{
  "n_layer": 20,
  "d_model": 160,
  "n_head": 5,
  "n_kv_head": 5,
  "head_dim": 32,
  "d_mlp": 960,
  "vocab_size": 2239,
  "activation": "squared_relu",
  "norm": "rmsnorm",
  "norm_place": "pre",
  "norm_eps": 1e-05,
  "positions": "rope",
  "rope_base": 10000.0,
  "rope_fraction": 0.5,
  "qk_norm": true,
  "attn_scale": 0.247,
  "bias": "none",
  "tie_embeddings": false,
  "parallel_block": false,
  "extras": ["some layers without attention", "local attention windows", "gated attention", "value embeddings", "hashed n-gram embeddings", "a smear gate", "an embedding shortcut", "learned residual scales", "skips across layers", "capped logits"],
  "init": "normal",
  "init_std_qkv": 0.0376,
  "init_std_o": 0.0,
  "init_std_up": 0.0376,
  "init_std_down": 0.0,
  "optimizer": "adam_atan2",
  "lr": 0.00158,
  "beta1": 0.95,
  "beta2": 0.98,
  "weight_decay": 0.21,
  "lr_head": 0.00708,
  "warmup_steps": 331,
  "schedule": "wsd",
  "decay_fraction": 1.0,
  "decay_shape": "pow",
  "final_lr_fraction": 0.0,
  "batch_tokens": 32768,
  "seq_len": 1024,
  "doc_mask": true,
  "train_tokens": 243200000,
  "steps": 7422,
  "dataset": "wikipedia_en"
}
Each number is 128 + 32 x the weight over the matrix's rms, rounded and kept within 0 to 255. Layers, rows and columns count from 0. Numbers have three digits each.

# layer 15 MLP down, 160x960, rms 0.0804, rows 109-159, columns 448-511
127164121121144185137134113126107114090093134117144143163087147118185137079132121107162127133096131098123158104118094197117131126102117164114128082129121085073093139075065080115124097138121100
155119097079139082159122143107104172152151111204132061119041133074122117078132100074104136138078133158111139137143045157129142157091129080073085123062074105059088099094101114160125096121159098
154064131153170097153070140143190148113082094193096139149096121148148169137126095103104177102112132194164154132079146132114118172112129133077124102137098135152118162124093098127139131110113210
161154109130129159126101081091194117106120129120176141123084084139142150100144089132083131159196165063086157126093179160155137137123143091144133140110138167135161085095134116116099150168149120
086070152113177102155102130109079139145088141124069166141123123142101136106110154137107130132157146129136143143144095107137158109084130096172105144107172116134175137124108119096136086125090092
088192118127156150118089125091166178148161114166181095146097114122115121108147143146134104141145161227113143120096057120125114112117182130108161093147154083121125143123142089120138099085134129
087099129163118053151096095107083135191146113139108094080061101163140132136133149063163122122100123081100144164113089113128167131100143132154155182138101122109033134151044111056125115140165097
114134124074109123067115054090177069083136120106145110119103155081097120072097051102176108109141092130092091113154132053093159107145144134142128151092076124142170184124106135140130144114139112
149107148048091076167139125107166120151156119138163120137119084142140068107157127095144049103119129128107124138154132083195087146139149153122097175105164043137174153122135163132120142133144071
143131098120149117096121106163218125188128136170127126160089175136104208132148112109159094146137155113136143136150189152166219138113144172139172117075114162174072086147122118139133165151126146
143105111116202083141117110099067120144194189128134134145121139116109205158144206125132132156161140071122083161103096140117044147135220126125127113192111109156147153136118180188109120126119163
149119093084159117127108137144152130149133174129220174137107153186128097196141088137075109084115100148143145123087138135136133187171141075145124133110124086170131163109096165143120131121131074
135147136140108155099159132090201109186130139164124105109128136122119144153158132191133133173153103095127135167166104140142189122175108132141126148154138100087088145126050133065180180089128151
055126067122092110196049066187164139143114128120085098124033180111154050093157092153139094155191073137085125224047129133151138102142105114085009188082207048113199143111124076006059183189109042
121115094117037106132096123094135158122087090125189130076091117104160148118131091165143126146071127093189142102123048140114111159189152117144152131143168129119088119118087130081111175164113132
157181154144192101152109114129098157150097077138130103140131131144129108140133090131119100149146122128169177108086169148104182125104173152141142131111095173111155137094168143092166143127114145
180128129139112125097104115097114130140096181130144136138107064075072128143122151053114124144163099109080060150116108152143146118144174077172135160094127100077163112125109068044152197197080133
185157110121119139171138171149172144061082123107121134128175080151106091139116125118166155172112128129154134116158076150110140121142108168177078157115145101088120114117165132065169134174100148
082075117112115109108162139119097149149136121112106162125146136105183155130104141132142094111145137154142115151134128082184171151110099083153171112114062118139114102112106084139123111109198204
095090110132116158145133074091056149119112173130162082184072154117142083134147102057167131146184124104109128080059145112175083085100086140151131174121150101179112077176197186086124153170122149
102113110234080149142137115181173095124077081147137163118086134133135195120065101132126137155214139142136127100136117109163087134126118123119163117143046138144126155143104135116167120144101172
099118074126146052137100149156109116122086110137184138176088136172151151156171091204154112140109143113165083135102087146106113129076110139133113122106130111127171081142105105128121124146128162
147133190114131080106147142150173153172082116179138150121116160156145107151134137156116134128122163119105059174142171172141093130062122137184147200159118123112110085181063077149073204140140163
180129158085118192080133150072098161111138182100059179210156166063037140089093159150099090073100185134130088108215149153166083158148151148131153142170160190213093188107174158224115113065148192
163155123154074184135115127115106187147205107127168108096129181171144146109120109094122134135133149124114201097132097180182123123131109123181061151138118109117124157166136137137108130158120126
114094063162171095110149118132107160184146098128149080139066098139153129134126112123165123156135052158108135114109117098145157124122073153119117171137113127106114119114158131120150097145131141
174144155116144138090124151126069117152092149144137166127140131154141151121074112148124167182107157104170115106087176103117022171191123137120202125104173160094214104171090114160094049129135121
180101135143157092096125109158134151099110165146223110134124105176127131162132088100123166118108075058170186107124136137140156151109124124102134160118148127142088078097164208109112126175084079
161161138191136153110151177179106170162138159066122107190124155161100155088180146139108097107153134158173131125139109166073140078194171152110111130099169082172170195125160116155106148101157133
187165103107174138185175184152109164104147121102147184160138136090117082086126111120123134097115186084111163160137121156091125130117157182098144179124146160056049158144102189089171143171142150
102017159126142159205130157134165116172164151023185146129147105100138131134132144167100102135113114188169118169115141176141179127194125142129104192119167142160160126158172120131135114118062163
154111081106125131137160146091150143159131107238173118178140138129144088142140104128117117106066097099145110122173121090116118126136126168176111093099089117158154157167083105111204110120166170
142088096122130147171163082102084137137131163099124099200124121075117153094191105114143142178121093123128189137151147101093072174068129146126117120148106142153131113154138143148128146127141113
139132112161164165062214124125166137182095087143121124147094140165144132107135084137109123138155096105212151106122110133170151151140159137135158063113131207156118113197123082107203213102113128
136117118130134121100114083157146084149141113095135175147110180136120107161155144110165114103144122162102105105145157178137092104115096116140087116162128144175129135060129102156165108109145144
138145117124140084158129119139127139135123146132112187119081132167127107097112135132149146064060132121110111163136072104111187148155143081075148152146142144135126146160099130089135140089151140
104125121175143078166126097144128099099114053125154094129130078127070127135123116115158096151145116104152129153157101135141157144088170077162095122126146111032090130104141111104118106097179102
104144118117164133160094078149100105140095125090066158109143198170168124158105085080126175119142080130190162192166176124142134168138151135156163155083097119139156140155092118100163124131127100
133154165145105163110131087179197131141105140118099101124140125118189169163124136098135092076097117128179118126114149122164181163082079111115116140105120145166139161156161122174169187149188102
091126107125138073083097175108162161153140107104139122115087144111134152163108079107132152116092120131072126064117160166152133115144190055136086121096083151117162140059107138134141156159183070
147141099115126109176082116111065123147154098138156137147082149138135126102199091060146149102093093124123129146159162121110047118131204037114133134095180132158136071172139138171148117118106150
121136158177087135103152126080133105108133129130194115159101149190103167106122185162135137065132146161089160113173115127153081140142184099162133067188106131128094063158104142142151123153137160
166107116148118156141080125143162126123092101098132110091149145208099074158166126125105138116137105089128135133097168104091123157162170199118183131048120074111073168102110118124115103138075037
148131100162150167140108115077128176182075086088187117130162136141182115095130134081093070109112102160135145111087121089150145140194069137150142146093137136117106130117111084112106166090101146
145108138184144138116116156108194112106102045170160134076094143072120090160095114182053107148159121144119108117109156180148141142095169111134073159104138104116156102102084092131176117125089155
188129188091086139067077180144105125120152144159207136139179127140174152116134183142100149091157129085130118128137186120113080099137136054136142125127131121131138128147126096119106130149112192
110108145065113131130148186118122139111159124128095129093128142158148152129142114088120140092060092128065130129115126107144115120156116123118147120139104121117083150066120124167120105132129079
151148159096132097114160142148166179137144105136162160118087136161110101083129101143136182149158160161122076106114137112124115119161079114200167154118098113113100156101121145155125147098186118
103122102116128204135140076156072068108110115135144106156150180057154125110125131158122158100198117149149079095092130115139127144095160177169133147183070175120117077093149175105102067135188133
109122175125117102078129102158146104142119154145137103129100078160150169071166098097118182110150168109103110085178093084176112100063106144169156171111142117121058130172126111109081108114104076
148170131135115103139073142138139171129110141134133137138138184111112110134125139115163137139146079126148099138040169167109086176119108141100108111144114100085126115134095127178112110132062158